Weights of a small transformer language model.
Size: 10 layers, width 256, 8 heads of 32, MLP 704 SwiGLU, 8.56M parameters.
Each number is 500 + 25 x the weight over its row's rms, rounded and kept within 0 to 999. Layers, rows and columns count from 0. Numbers have three digits each. The size before them is the row's rms in percent of the matrix's.

# layer 6 attention query, 256x256, rms 0.113, rows 254-255, columns 128-255
111:486462526509499485477512511515500497472478443494514522496467539491514515502482482440471492500494533487539521489531489499484545517512488494494509472493517463493536523522498461530508503492469506495469445501491486481554507472482498502435509509487515541500511477509521508457519522513513533465537499514492517504544462502466550471485530502525473470470473499525505513487551474474519480512507
112:520502501497482505486488502481541497466497493474509487480490513552520479523493510498488510492513537524534498494504486513519456497514457502514516531542535490543476490476464535532527519545507488502506518512532529505481481512496475543502520493547472513507488524500451494542474483515478526513527523525482524463475481462502492536549478473504456491486494535466499539455516533519520504467528
# layer 6 attention key, 256x256, rms 0.12, rows 254-255, columns 128-255
112:540508452515469498507493479514519493520492471517472542525484491462507487480492496529490511464478514471533484478496468491439569480484479482513487503442540479506447485513497548542528581463488502488499496523496533504549483512463490511525544505480518494498499493510529515524541522481479530506504504470470500525476499530466451511521534489543493460502516513478481499456519510477525441481448
122:507493496497500479508499499512473484504469467491484521514494506515470500497467509522465492477552494461527479460490492524512509482513503477457529527498481491464519486497462509521511498526528465512503531485488491488527457509515498518499468496471468522499497555503469497539527521545452507431484474507510530512529482508510531515534515505504475516505529521501498541493505498511485502493498
# layer 6 attention value, 256x256, rms 0.127, rows 224-255, columns 128-255
095:467520535486503516511501464522512521553506498484491534453502498504516475444464529526461489509505509574485503473492524484531542510493546468444480526487467491482541531480508501493490526484493514486500531519511504507489484502496491505485545519477529541524474495510509545510471451531534489462491510521493476501497461480506497452500493514504522465524518452540475485447487481479450523523510
097:498489486494476514502510500529524494527499476535481510544493519520500464522464492486472488521521457476562518500515491456433522493568474504476488534505533497496533577489476569528508496533498494483481515531484499481546481457534541484513479459487484516505479482503501515499486503499537471511496478521531483514470514535530462471487522485536497513544465510523541500517488490453493487494487
103:480515462502458466514507518473533525489506553503504476488487524493526494468493536514491488482505521483456511491547485469536467464528520524547494511485509476483509507543497498499514536486510519516518489492542520525476477471527467479535528496482503486459544509443480511494508529516532498485485547461472519517498513438496509523548481489475538465491522482506542519504533449464516505495467
099:510490495495532450509511495496494535542520533490497525479512496462516523527533514501458529491518532522540504484530496500510498458473516521479496490513498497508487543553526473457589494503492495517510548523461460574470543517486511529459446518479495521510504508441524564458532487457508546512433485525474502513476472489485500492527469515529509482502480530466524490485491513503489553499469
107:524493500512490536493492502508507505509498479480505498450539524499448497524490495506530536485519503495515462491502532485517501460520530552445478482481523534489534543518497458540504469458504470471546466491482533505504486512501566511545536470481481496497483501477526564485482469524486507511489495533506479474525526464468484474519495553521493523493469512508503480466529465514461502497504
092:479495497491504493520548540519518493470497536483531506536526487505470501472535561528502496495501471509464477506482503529563532467520480539492552475459462489492482504491473499483490496478491528459521520505493509514509513560491503517489513508530496540513488539443520505492471455544536481509502504460495505533491496489498455513472510513500515466535560465490508495483501509472512470501494
089:485475460466530495493504537543480498498515497493456480506477465546525509532509489504480492508516520498491536498541507514471466480530496519470573494521532461528540487484494479503495512457500470507532500507482484483507501502494493491504499516538522465551501488528518489517494501511490541531536464511517539546501464464490500491474486488494488521504519491476512515494524474472439503471493
090:494483497474522548489489542532487485466493475517518501487506500469503477481533498507487515504524479492480473514458502549533532550516514524540536534508496498501458529501515489482516540478525505518452465477522476523537482506514525483450521524515432494511504507520510532486556473473562538494500485500529480510539485541507535512508484515552505550486528473486519555547493477506451487545508
098:542499521474481459495492516507501517483490493532497472512480513500514493514508494493494504488495529473492536499462505514482485498515521497528467542491521514476518470485480454519514515466504541516492564543502538495501542494516484514498489468522473464548496480441514572498489496484452508512498475506539512509548518486528511456523452467477507495470504451493503473533465490521497518496477
101:484500520492545502503474497528521470474496470490509543484530521497518500493496471478464515540514507493513509489524492473459514510528447520546506520485530477498475523453510542525485486505557502504519472515480483489461491479512551481516499480474512450511494498491494464507485551495481569494540481496498467525462499512527552511526511486504493534511513459472467491503543489488470485453497
096:489508508514483482512505507527466496485441520511486503427485522474508518495461530479519542523500490517493527510548507473528530540529519511515517521516488506523514487479480482492471511498504466504516524483468465518459486482461476530530533501498506493511519498497502507483492490523522474491515483502448533501492517475561493494516516519479500457483491535510505479534544446567478494511467
102:499490490487511514485503466467501483498498490529522497496533509474438526522472514499494487567477511533498516477482480469467496515530536507500475501496453490468475487458473470490520532495519504473485496496480495552510457472487489522512532462487506516547494519497535480515480456490513529492495520504545531525522466462504527526473501503506476517478520518552508550480531526482564482525547
097:536549446486501474479533557502518508475480492483491518541549537505511515516499506526529539532480487547508480502517481555506507522561518493516538501448514495489499547503533503528454497506491499509485496510532518529498496458472500516470509490516547492511486511524522507482495470489520476482478493476467523512463543486448445478478521479523502467517508481476523512490514507519508514497500
097:477535487482496516488541491491575521438527466514487520491525550507505497511491518486508557485500494483454508503508480468483540458531464475545493474484502458578506498496488527503538498507518471484490495497513480519462531484490492484514512472506505515528517485512524475488528522499485453527538504518495492484526471508458509530509513497477530489500522497516531486478492509474508472481515
099:476512479453550501505442489495470497489469493529476524512500523444483488486519496521516502524522483490495491543450506456470510523507505512520543469461489490538529517492506511548538468490491508527518486472516492533474534500460473513531496503487510510510499514505502513467499476514457493531501483506536561510509524519446502448474499466459508508460507407538537522512503479474499482490559
093:471484504486480506460504509502521471523497449484511457509505495509476491467524513506461484442504493527510530498507547480513502502444498514542448500508485529508493517477497475552471517509513491512499511549515494479511516476539510555501482455481514449517472507505478504478492447481496507496536553495503536559491512503493529495502507484514531474466533497535477492477510494513498488537506
093:471456529510510505471530487478458473471526487515450505488467518492503484475531477482508432495504479538511524541523557487491484521510466511503539477481466472536519512498513499504514493470509490476509474509528524534492434476512536499439516461496529502527476495486518488500486516522489504487495488519561487485531431491511489529491503539491525491555516524470491537498519462446513502523499
096:540525475506512486480526483527479416477511475470467526548490535527446520509537480468526510478514542474493501508507467507494535501481492482527481539515504507470505525472515479455499515485516492507477485519522488482494501510536523482485488457514514451483523496464522560518559499538503453485531498497438551523515500499512495504523526492526481501500477494495475534489453457506439475518480
090:482473486463519533513490494514458500509509525517488479475505486522478483456478492502456455486495511524522500492508511516476483509480491496450490478482512510494467514498532525469538486508495443513511466516527526542478442509512487466425463504482533460492482520477541494470527468461465468493490497484508480516483607494488515500514477478495493507511519481485482477522490488500517466515505
098:548489503453505493482501521482470496484547477479503489525483476517486531477490499514515464459526482455495506530477533485511436494526537511501493505513457482501476496472528488543507476500569502509536453496499499454503502493523505518492498458489547510441494519447471478483502500430539512460480525487506510488478476517523521529519506539516478482476492485527531562481472548512516507511508
102:510482489527524497526494525483537543476497473519499468531553497516532470550504499495526512493495458462487523509554468537466483500523471482480472467495475514505509484482518472486476473536469550528522467533499526425507514480546463470525477505498501468475548546496527515509479485537493507509491505480529552466501452506463503506493525506454507482529498488513465513465508516537478510523483
094:502464481487496491469536550523509499480532501542485467515516519532484494483495543527484531489444520508529513480517501491506544487498492519489514511495487499514467469508475477479447510499488484523517504509524486485528494500523514566518516508473521517464490495484501521522504481477487464505490486537469547505540456504480539541503503467533500496536504497504490494495496509479488516544497
098:493512503504503504512519548497528499558518537487546518473513480473487517481512516492479499508428451532470495514523549512514484499529510464523514500479502484522519501461474455522521526519499520470536512504508507471514517473513532556510491510483499478477485522472493461450515509512522495468492482498465502478484528509516486509515487506528481525460510484532484535509487498530460477520497
099:492502552535452531483519498504515450476468499487484524544505497522499514501519556467571499514512520514495507518531493550471497499478481498499507473502498493499526476476479507496516441459522493496482549508494486529489478484535507426497515565505494482510488492472553502497549489512485501537509507525476514522501524465495489497509490512456509531546461481499527476516493464479539491448535
095:494549522507517488474542539462518523479478505487493506482452512483472501535480484499515493507479501476502484480494500515491501516484489477520488457494486510496500469499509520502482516502465462537485497552545491493457513496488488461492510546506512536476442511481523519483466484493502478491484506518522514526496474539513497535523536525542446535536482435502500506522480487497528486554528
096:446481539469511523525480553468481526522505468410546490537514511529507490518520500497478521514514525501502507495466527459542497505444454506494507485497501480495509531519531462492486477486524516506517451478492493507462498485493478521507498524524468513511506471528518502501487515492508490459525494484508496481495519521502454504474455533468462489524477502460509460482521502520498478517508
095:511482457521503486514490477491480508509500495483522477504480518538516487498543490550501515492498496519505522490538514497477527511470518492517485494537460507545525506484520479504485479510495513453489473520509497566471488502489521509474583521485541471507507501457527485484504506528498459527509476493464518527495510515508507506471500483513517470533491499461501492463494496529508510504528
090:513532488506521493519492522480499469543517523475504516496486511513469490484453507507543521489502461493508452522489525527467454456493460465468497466498504524495499485531465529500509513464473585518510467474507469515528503501515512562445485520518502458449509526492514458498494500508520491524501516505522488531535497501447508523507509492479460484511500465507489518494500479473504476512501
094:474473480485483500502500480497527542501527482499481520510487495516531552496460518499499532483496546532479501498494499496506511504471476530458532478525469491513463524479490551539472510472486536476497471491483500500464525560563507503498542504505515485494507520519484458493472530500521569442525469554518519474536491509550434513478476473485496459480509480474496493530492478463504485493442
096:492438457481490500491532510538520518532482446528507509519520497506505493480448549443447496485511515494460521471500483531538477523491524499503468526525525524520467519516488489457538527486470508498480533481488474485478498523482525498515524507502477549518522488538506518490499452494459503486479488525510507469459565489513482498504491504450496500508496505501517496482495483495484473455524
098:520510502513475520522517517483485485518523466516529522507465515519507509511530502454440523504489501538492491476498506438492469527497554502512485534480485500495504501538498529468523495519529549536471499483536501487557552473504491519498514509522497548531502488488477525552491521496555509479497486452524511524547500493517492445496514507465499523496469495457543513487479491545475522472481
094:510509513519468526479502472525524489458531528454515514456503488529495524514506493528520459524486492465526475543475529466508501491481512514521490505485490490486498477489454525493519517487442482513487503518536463534497511471536524512506548453512482501544546463469540486434504582535507512476471494473514507464523481546510511522500496499463461472540523514508546485516486522527504534499522
# layer 6 attention output (transposed), 256x256, rms 0.169, rows 224-255, columns 128-255
096:511521510512506486480517517530474473538522516457435494490514487480523509524490474524502487490544458498504523514507494480497487512499481560485488515529504535459538548480498474536533462567501483502489473465481510510491506491510518525502512527513481425529503464460479517486537491489543506535473493506504481524507524527512504490511489492539501496481492540501525498515506517531523472526493
097:517471474495513536491540490512455487490516484502488500524468502434479446488504539491512533500536486484485506446492529505561471509497534494543497530492497540447473507503441486471506499486553470474527514480542512491460504489520511477474469498509532509532520457479528484549508472489557513502524462509514535489537467476494487536490523478535487520470495451499505532467502511503510537501476
098:504464505514506472494539515470481475458534471522518502501522485507497523459515517472528484485486508518508507470436525510454498485494517515484495505533503518526516495519495505486482500521484513483510501494524507490465464512488461511518506469513492501472427541459476506483476507505510510543480494499476508446510492450529542507488499494513444470508477514555475520514509519526485482516504
098:524509510530529508516501473489542526504511487471514506518469492521523521532455529478464458525520478469463481530498520529512473530484513502515534513468466515556508493461502475482524502501536547547510485462493504453474465464536512535497474477525507503503477491511462526536471525491524451492515510515554514508533484495497492525505517510449488503485429505506491483476500516516489470472535
105:487494533499491518510494464504485493521466494537512509504524515481487459493486496533504497522468526488466541477513510450472458533555517492485535534546531511567471501490452498478558510464509496480483557536493487508498529450503505555480522466529500497477504489485488506533497491472489483500521513497505560484495516540545488499477481508509513568467514487508512518553535516496459501507543
090:489509492531541478491483513489500510497541500489577549468473474451524520529479463478493477482478487461503541479501515528497485515516467521502510518464468503464498458534509506537509503489502524526496479484474501497508465473484519497488541499436489496492486486485506483473501524473462511490498490532507473448505552526503515504493527522560472496525440470553505500482480460461515494508508
090:563493502474525475468477468525508509532464483474530488459495515508472471497483526492519530509516488439464486479497549469499537511530526484513517494486465494518486478501493475464524484525510535490496479519477459474482542481482465524518464484513498527505492504487492487443470533485487494498521561490505469490547513460489490506514476507482507491499552505555476467500465532525551546496506
091:531508488532526491485497530484526473543546482548510520509478506461483516531514482446513520544494465475448517498500503497441533502476513464479519540465492501508526498512470459512486482509506509505511542542485500493503539547511507462497493490490539526485514501501510481513500491524499517502519485458468530496471496482436534494503486491461481450505525512500475487463527538519530464470513
099:479466468544496513482483443467463479492503510524502533501447495522439511470486491516497529493538550507487445499493557540474495507560501499506515530489519529499502527515498492494499489543484459490476496471492434535496461478478469475466545526473525515494506476504537442534485541524481525530585539473520506523480478524508493492519510507508490527517485542479462497548515477503499489477511
100:491483497530514520489480523524469523536521512494507533480479521484519521495519520538463512479480465495515477528491538562538522480495510492520420458541506439443532526551501490487503512516491469478515481499498490488511509518508490463485493480509488513492513540528524501495491513479494493494487491518516520484497485455551463510492506511452501488465516494538469553484508516549518567479481
101:487473518486520486471516490542497455546532440491536501526513499452517529505502526484542508506515528496539514540508492528498533459535509514469517526490543516506441472459499503490502508455432530493496451493527529490483493496503472498485455534503473497463482472476507449488512537502518508495481520507492467489504483496477517443543483519513543536480545480481498530465494516487508484508504
101:505526522506492504504511522516487480503500498522498492503545511526506507500507486548500485476470509475495506497503498503513507528473523464504479549502495474494480520499531543459499486449519487506512529472487521499497469472541554458511470563520509506511472511539493481452464508508528456521486508485482468515471507486521510460500519496500489459472495536509482483492512482498446511446499
096:458499464532507465505535502525468471531534521504498541475489501530497503546477507523470504509442472484473510488522488482479489515471492482535512483492506531495425506515517510470507492509501487514476500497493545471507491488531497491503511496470498443480470509478479481516513533504538508443505503547460530512493476460517508503507449557486492484508501489478479494484481538504511502500497
098:532496535524516486513505464498478511514482503482505512456502477522522521503508524523514464523458483518523456492495549502541503526476519497535511494505484530515465456522509497477535520523502543495572532500491538532528470503519472536522511475505455494524510519488521497485502467492489487506477491473498475512494520513511474538501540485491534487515500512508514463549517515487504519538480
095:503486484523503471457497535480495490533514498443520486470542511519495535507491500511511531468525508491512517493523537503530486480547531475501515506518513513478468499494484482507499511514550483497503516507482505499533479555528530527485522499524486513494527524449503482500491529477463521500502504474526475470499479487529480522470452548524493491501497500479497464493478491560489499553488
093:498556514490487483514526548513481532513534495526470508527536545443506493484463491505513469499513512478480509495469516505484463522514501480474488492484534514462501478483488496507478529492474489513489504498530471463491474496458522535491523500518508500518491525493508535466507510481484502473487526528532474485461468473504505503532488517495537524473483498492536515470470472491484498493509
093:451543528490462471511502484522461528545493472506533476539500485497460537532465528488519482497506493507521499500483537489452508487459486495467521517540505524479531500496481497514518448473489502487483507540479528479521518491492479520526498504507500520473502501500552510503539471553477523483485516489518495511509494520460533507516482489522511467476485471519503479529452533517512536514495
100:437469495512472490527500522467470495524518483510488478506478487507502526490492492487498487526515540469483459494538497522542492537514486511509514512517506471510539470489465536494524509486470487501501494496482506509534481530468507453456477558514468519477506497496451517482505515498505543514479531470478467459465463518471520499499514477481496534517483503467470510456466527522475500460525
093:504515516482529490526500507482506532511469493488543491469462489585533531516486497500520507527488516521487525513492475564488503522505516504580485540482499522504538565518494510487480474483524519474443493539500501460494518498473478547506512527503474529462512494470488548482474496540483507478545476516502509482478512471519427515512502541450463514505453512477520483476520531477505523487522
103:488525491522505528470495504502539542504476523507504519484493472508491565492514525497501506517491462506533547468506491454469494526498533491464460481466531505519531495500523495517474519470525476535495508464462455495498536530458539496460502544525481533473450535495544507533492494496494470512525505481483505507497509464504497552479435475495481476532495457536493503480517505443452453488505
098:527420470503489469515472470462513525479495494462502519496523509530503560479471495490479538506462484520511506497472487483549518480444504496465546492500512425540525518533533493498504519515511504526511496489492476520508487498467529513497494486499514493498443463512516498523507519486524526504509484528511472525514545509514529475526495490491527536446537484502501497496492487492488494470499
089:495513514485473551513484506508526520491492537491476540493538495492522477501484504494528543563554456473515467494460495504492483522465525473523528456481471476468517488504547569483503499530507532516517511481545492519533496474496485481492554502547494500500478460500499489506520539505504484488531530490503462457512553483545534523493463494546493479489517530489518516464539524458512515476517
100:455472486495534529452503496502444561473546564526480545514490507553516500499486494474523495511521478517501529476511481503472496511490484528446468490531486508479487501515506527518508509466483555507468507478534513558503501525495486490518485526491489510538484495477468487526515547504468503541510504526457477535503494511514508515531494481475492497512491509516543522509545530499503466491530
101:467455510498505470536463491498487460480484509485537488479502465540464457506496473471504507519483488494500491455470546488499436494545490501482508515513489522465490540538488500525532501462457490537478518539536539465474510507485534493492463472527492550544503553476469514467477468495515475475519496487476497466512496513506527485519536468525514524540525511480514533476536500473467498536472
097:489476480458496534516509491522523510477525484526513486520524510535540576476528497495539491502518510521507499493566513492512497490536524496479524512462510495496470495519502500505518478494521494510482472500469536470501515477530496463467485509463486472541504459534541527470526466526478545468528500455474500487508527476504521491505491527452533474535468503515497518511484502415524514467481
101:525512529501477440484520468508496493501452507547471523477486534465519513490499494495521498465504477524531516502475488493520506513526500505504476515546472446554462475541469508529479492493475529489445495535467499541534482537506482530505502515485525510464532537506515535524496451452489539487460490528444484518514480507501521497484549538499534482496511519474503511521515488508521537481512
095:526479488491512480465492496546498513487480493504482478514505516485469493509432514473518480477460498501553450461500500512538516490516557510479497473511520497486516517533543553527498502505512526430505503533512482462440478507468486548523497463456479493515522564499459509528511501490526542493528523464519507486467465542501548512464510492510507495513483477455525477528503516512495502490499
092:484477508504500477515541523517497532483507473449533534515489505513504511488530471458498472487510497466510515468534480473501524436477483495542467501510492505537501490534529463476492529521532493526509532504515521507499513474520526524505491495495515528520499485441484482505534497530460575521485510510525453448523511493515495542503511491504490484473494543478520459512466470462513467509475
094:502529520498486449509530514507504493492469458510505512535490517507508468465505457479466504506495466510561532540471468548483476459475526485546473456553500546511513466521499485538466489547478496502509485475480545508516505503488509518488486493490539509466541506514583494505528476501528496493513526518508446490485504504517532504530493480535523514527508478503549487470481554505494471496522
100:517534503486479472546539475507505487524524534486507550510449482486507491500492501532532527487448478488484501495513518534511512499534477478500509495504547503530490487499524517529478494477496525527487502483534501493503493502504501550519456508487560521503532442483469476468496529451536500511488497541489500493516466487479533509532486494517495471518485469533491453555486482504519495500510
098:491518518501435447489485510512536467531514508541557529494480479461488484503504527494549533485521471535536492499484519499505489508504497533440516473515488519541586534471506489469493514518499469506509526504516479482498481503506499448461490482494553503481522491504497482500508522453459514507472505539525510480481525519480487572491516465443511501496490551554445534497506497509529478498485
097:486498479467515527498516484494480473523459514490498467505545521547427534490500471467521512501508479515471500509452487494463530502550499497533505479526458537472485450541524508475518496458519509488518511486493528507506514458512528480491487516479475506532518484499480508488513489496486523486529501521527458472473478497478515498488500512487522521513484518510492511522525463478493474480519
# layer 6 MLP gate, 704x256, rms 0.141, rows 0-13, columns 128-255
099:523491486464513485500506497485536549525493480554493481491492441490569482486483476485501517510481488511520514496476505503479524499500504479517486500510477484466543515517534493497463524513471509495501582489525491461515489508475460558517464473514506520470488490511515549528497478495533499490492483506473482503480495483495490500494514458505499496467460502486517497508513530537482447495490
099:512523469459505486511454504557484514530541507487514544482530534480471521482480457531522519536537475519502524498512539534495526499502510461549483457525468530509506531480516485491482490505484505503507503530541542506496503511542517483486483524500494494515522499494475500513454475479548502546525489496512506536503499473500467508475498536542462472495512542499505454505519522480477531535493
100:519474561462496562507488507476512521485510524506517508543471502516519499521482528521500501535461529526464455512523499499528531495530520512557504496522533531495525463483479498537495500484483509500530492491518487547506459502510464534514514487464519489526499451463462530511516491529536486477496499488490491480537496501465484530528495460531469522528544484510520472483505549445496519479505
098:469502517520521561504516488472501503487514494503503490475507485499574496518497523484518547473543474479541562540531495503475512524471530540517475470487511492492460474489514455515515516496490555490539520482480462500507497487535528503489511504535480452466476492520534516502553533528483446505476508510503514521440514490484464482497568491469485489470482493498509450457500496487477499487549
101:482536534504479465501509495456495491461490519489485506506467486487508514496533487523520495491508462463505504504486554483503527462505483506527534456473520509508475502496516511493507524497567522500472522546519501510497474490507453479532467461530456498514501497517506513483516482495517488506545497515520505523524529537515501516448529499507474498491518497482501505456496471513535515497531
103:494509545507505495523472523516511486442490467538493508510478460504513501480548489502515445470475526493488525494500471517520493541473506514522499505465478474525510542536497497517525523495497526499510494523501489561513474511517473535470499521507524486503495497550467489456501494486492493485446496493546506513528525528482501484493487496537492510516497518514472497535450477487498486491531
102:598504469472468520512520461512530518498529505488522498466500518481457494505509480483517502486535518488509514490503477535465499482521517473471497526552504495486532491500530483491455498526472510514509471513496499559500507463503488550495473526483481544516524453516564470475524466498468474554512533499472519483473494446514519459491539529515502539537515443503500474509530504474474473513534
098:501526511510511505435501468497517515502527496531469523484533496521497519485533441517497514555486486490482507524535491525465476527501489505478522503519534459494513437489494483493486509509475492508454520505511529469544451510508476466505514527519466525498527482475487470482519526533502521497502549504504486487490477481481499523511487527513465531511459477518532497518518500466477466529478
102:518532543486492484548514497478466494485504506484528552502475482486504492547520470518510490497549532454496519498505441555514496522475545512497517469478505511473516534498503565524524530491482499545514535545465490535490501537519536495543511486494445501514504483547475489507475480529468477506495509465495496517518503517509518524521468497519532518546485525508482531500481504541468557505485
101:490530483488516503555509502536507472534515507499506486524504521488496495513544486476477478524524512517504528504559515475494500480511489475517504490469525524474512492531500500520463437500474485489509535503515501527524517470524505536487528523507484475498521511514459493505508499547527484514476491479528517472456538513493499494491529494489536440494498482545450463498491552544456488467490
097:552477454524532549555533536474463499529505443504519504505512474492518475497531485522515441534481511524557500509454495495523489479477534446490500487509508482530506496498451484519516518510469460493514488553490462504494513488515549517528522492495490553527524503518511524500494491510498507443464467522468510556488537460528522513462499531522492485489497496518502507461473515498514461521514
095:502538484528440520513491480558497497490525441464523531537493524508482514510505500476506512483494515523458538522500554501514543541506499488475513521516520499490514513494494487488527477527480545494502506463481499535476527474498436485482497508488545467502514474496525502469463503488510537486525524497522466468526510526445517489500472447477532503529526545521488500505543537456503509477489
099:527487520510527527488510469540529519491509448525505487547533476476476505495487489497514516507513498486532504546443462516464479509502506488517529513474511468492480507483510506493451503492542484512500496544537447498509482446524517464484481497481523539512526466503498554443451441482511480493487495493467505496498463475474508505505500507457542490496504491534478510512484499472463516503509
097:498530486502521516533455506530489484497475492517494471525506471487502495566529534521536454512521512460476451489438496552491489515498503458526482468531520493499486510551472552494543528488505475530525542506464507517483449463527498531549477486507491505495533508540469493484512518491515466495516497483467496530474518451509545501506502473467522487544474479538499498509488533497484522561501
# layer 6 MLP up, 704x256, rms 0.148, rows 0-13, columns 128-255
096:525484495481519449486489419496514496513511465500496502499491486503476517469482479546500483510518532502475493560532506490491479444473501550459500497523498529499517475517485487503463511503513536516517449455486494478478479510510457509499542513523476489485521475483544551524474475494492487507506527481477504521500499480508491476522486499466503482540476479454488484490513444515482462481508
103:460516475495470520477503452505510495483508510541518451532522463489507540453492521442504503439480511461488509533523526479539492503512449546458524544481482468516515550463464498512544505496511515498519508477498513464505528502489448519477521505510518472491562483512543507482527541553479520516519490468502511476488496495515502495495538448471498526458484476465481489542506451521542477502432
100:492517481509505474514457476492502525521485510494484510510509495523505500524535522453523472503524517493541508480521494474479486464461477537459517495501497548517512492520546505529517517542511513479486496497501507470491574491493552495521530524460508486435512512512492495470466529495470500521517487491526524466508481515540509488481478480480500507484533480535480533501515502436485484478512
100:497511466507492529536486472526485525506547514477464510530456543458498479509486515517522488454496506516498502526487480489511506497512471507504506451464522530522490472558494526494499512515485519495501489508474523538552512475514507435465513549491506514507498528559490516433464474498479469499511504538493532501530530507513495518480521520521507484471495551514483473492461486488513528446512
104:533498517504433502474490504448493464502484520507523516480533521533491466517506488457487468482487487492462480470488494495483487497522495482452546499491522498467500492522510487474529514489493503567544493524510489513497502527527463493495482531505503494537458510530492535515517536493536488492445481528462495488490527519529503477530463529525511514502452538500502522495493522514485510481487
095:465474452511473468508494451538508506530456503527495507490495496493509541518498483498474538458531513531523494498534508500549512458497522496463501515533521521514477492521495487481551528467453502460544502470522520483489487527503492494446484490500502496502517494500498491506474499478521506510513513491503543431495472543559543479528474506462505489514509494532511480522508515525522514534458
106:487514518479550453510459568456507492527464503529489490452491492514511472499506456459453495487475474527494544501487516488524449474547483497517515432526468496504524477501469508510522512479520474538517469528514523558530476525514493501524516521489501517472542532474489522458484495482523500450527491525487543485503480484520493478510473505498518521529505487483524491514473491481514526492487
098:502545482514493522490490499512503432494521476512468545529526503468533429497489497464499433485494508482524504539485467496489543450530493492472452494531462488544466506481522517493503534508526435495519482498540508446507508482518477526466481465512474501533551515512531513449501510504465510522489476524525469476497483479491477498521467507486465478500488542462519442482507492460473509471513
100:536494519553454472471518505473451507521471494491479516521480542513472526513474451485513525467530451485513482491523478514461550489470469496487494482483464491511457456504506485498435476473436497552477534476502514505548497520472546480498487480511475490490487529510479532503497534472499474492502451497490473533505485496496491485488480489557511493494524493546476459507498491541525521535502
106:482523441485526498503527479540442496482481527499510456519545504516511524491489511487501511480457521549486490501498466447521530478474508451540502530478482477470500520505524526489500492493487453451490500483508510511483485494485457500501474496503521520518464449491503488493510498509536514472477547511507513478484519475500509525452569481469527468516505491467478496452495507468503477520513
095:451467489513441485464492481494453522517507492525506483500494514461467474470481501518504483483521530554473472499513536527491498443512471529474493520542465493527483569524534461489522522472512461458461486526487484544497503506534518516493484515506485491506494475479528503517531497495445501490495510511511499496504474475483488464496467498516498513456461496519530483492483498490496472541491
098:507517495487481542480490490526515515503527520494542513528487518497509569500491486500509482495503526514533537540491478510480491462522477530516479511567506482534545528540505529478500512503507473503444470477505498517481491510514481553545499446534482525493467514525459474480511459470510522486504461506541503503490520462536524535521494508497479513522536531495493521496490491507488517540507
095:497543512538533492486515451489513501520514457473530545496544513487476522502543532501473505506506524478510521510466457473502502527473469466516472503478542492519452503472516522506504501516536492504509471550538510447448480508495493529502503483455476503512501511480528527468511502529499498530550479532485471477483474511483550552493483474512481492497497482520517479484466476498522525490540
096:516505464555502485480482496470487471531498446489489502481454467455519514483453517533529517485501525478532504525540476527467489500495483503507495469489492544514474493544479564552521492484467507555544509479486564540508499525468490478504507543488479502457458512521486471505475462494506524465466481534480498482502476494510507481534484511458478486530464515547550521478475485512489531478510
# layer 6 MLP down (transposed), 704x256, rms 0.0794, rows 0-12, columns 128-255
096:498492485521465512509483538493506468492482520519488480548508469510512538532479474510504527474566519478529521492487474515541523497471564513538531530504491507496546525500524492491479524511469433479493499492514486521488495487491499505545505518500527460552489520482514541510532482528505554503471525490484481522505552547512454514471478489492547481493489512508507515535482479462528539539456
102:518524521506511489481472509517546543529477512480536505511480514525460484523532540454502543496498486519446503490508497494543472522511514499562479513523521551494463485500464461481517492505513542504506502500506520505510475494527475489491439509510510539463454520492499487516481453511518522534496516502527491541505529477488457509486512519531472511508521506540462482487505522484444538476503
099:496444529500528516510488548488485498531433534506510519494517530490534514520450510515460470517475475516502496550527491499516455437545521513486518532493498477507478520530491479512494499482500501496526519499503485497515504515486480509498499483514520490535534485510504454525501505503546477493486510470516509519486494454517482480466497519479515518529521488445508444494483547537534500510520
101:489501487493503479511521520523477475465483497472514479489456512487522526494449481484521496522534512477517496521527489554559453487500471493441516560493527518476487463512455521483530476513527519514505542557499472497488461526490488472523496467480475449513503495501487496512521489527490554527504462485477490496493492526487496478545523447503460519507510500491522528511508490522504501504531
105:468540507463509482549472493478530477512517446492492488532511512518501492507473483508464523495500513512503495555464486490527542512562509481545513497511508441516460491513486498525523504508502516476511513476522483494502514494461509507505514449518499510466512457544529499529545533503509500500513497501483459514497468510501556497511486513512478538486493507501504518480512536453488491512482
100:508531514490504541483504530507486467498537539472516482517479470476469494507472477525509442514466512488535447515483512504513520506486514470499497474504477503516520467508504466559527488479466471521490472504519550470467485512505499489496499482556474478515484480522503486512428502470491501484501467471494470538509516450493507465490471495518519486490474538499512525495429491470451504527531
101:481510527485503502522480526491487533505504463510460470515492466472479546495494522504492495480503480555463529522484491465489513492492476542483508515481478490497456517494463519454536496490473515476492501484514492501522516502488483474506509492493531491495491568509429502518456523491481498486492439505502486478501542527471462521515500505541509497515493525474526608468478523491488537500497
101:496503494562489480512509489514448541520487447438503492491514528499482531526499493552509529521454492535490497455518545488514464541505529489507517545514518487491522491497481467506516508468503483506488502491479527537490512509461522493499516496537502514461513485492510532516540494532521523496495504487478499515490477506519522511511493518561464503523453508508477500566509491540530489513491
099:518494482519483500476475506541531484501478518515522463513502500501511516473533505490464489499510482514537454531440510513475537546499486507494494541519464544447455443494489501502497495522487525502492508443541519504437515499489501541495533506517538490499504506475498574488458491485479450439495469538507476503511521489492485514518496478511485529499516528490501495487469514483475490486520
104:478524557478521496539465531483507505525478503478481508477512475529525477491488473546508455514514482481501468507500530499525511479475459515460486496545503499491521494504491484515530520459502518496514448497507464496481490496548509493521515518557484525536526479495526531509482483467534507493518483508513502503551528504501509469514488556531504505514492494517500507509501491503491475491508
095:516528468467557474496500548506512510490466501524502458488503505481499475489468457514498548483511504517484498471495494469482503521515516534518515492461541489486537512530503517498486482469498514534517445475518489471502494503514460552480532499489523528451510526504462500489472514479541483491548508480504542485473589532493499479531498468509533477509537541488481509488518489477477528473522
099:477522509506484540512497488442540528473528503549478472513512460498468548506532524470511505446503507470454451487457491503509530522520500467545524485490505521492496496456501490521514486496499538516513451444495477501546512518493520514502498486485538490493481508516504520504455559559490471499518529513503496481480465487469486517496488468510520521573496473511512511490496521464508485506495
098:507479511479492503528510485527486513515500470530476469501528483526538517505512475484473516472539506458497504556531508503528512509483492510541482456478495515497539488473522521489464474485472519550531518499532482476483527480520469461469520537485460513531490511495524497484480440505445485488483505516484512542492500464480555505496514488475550541493473498511480489473535491496420534502491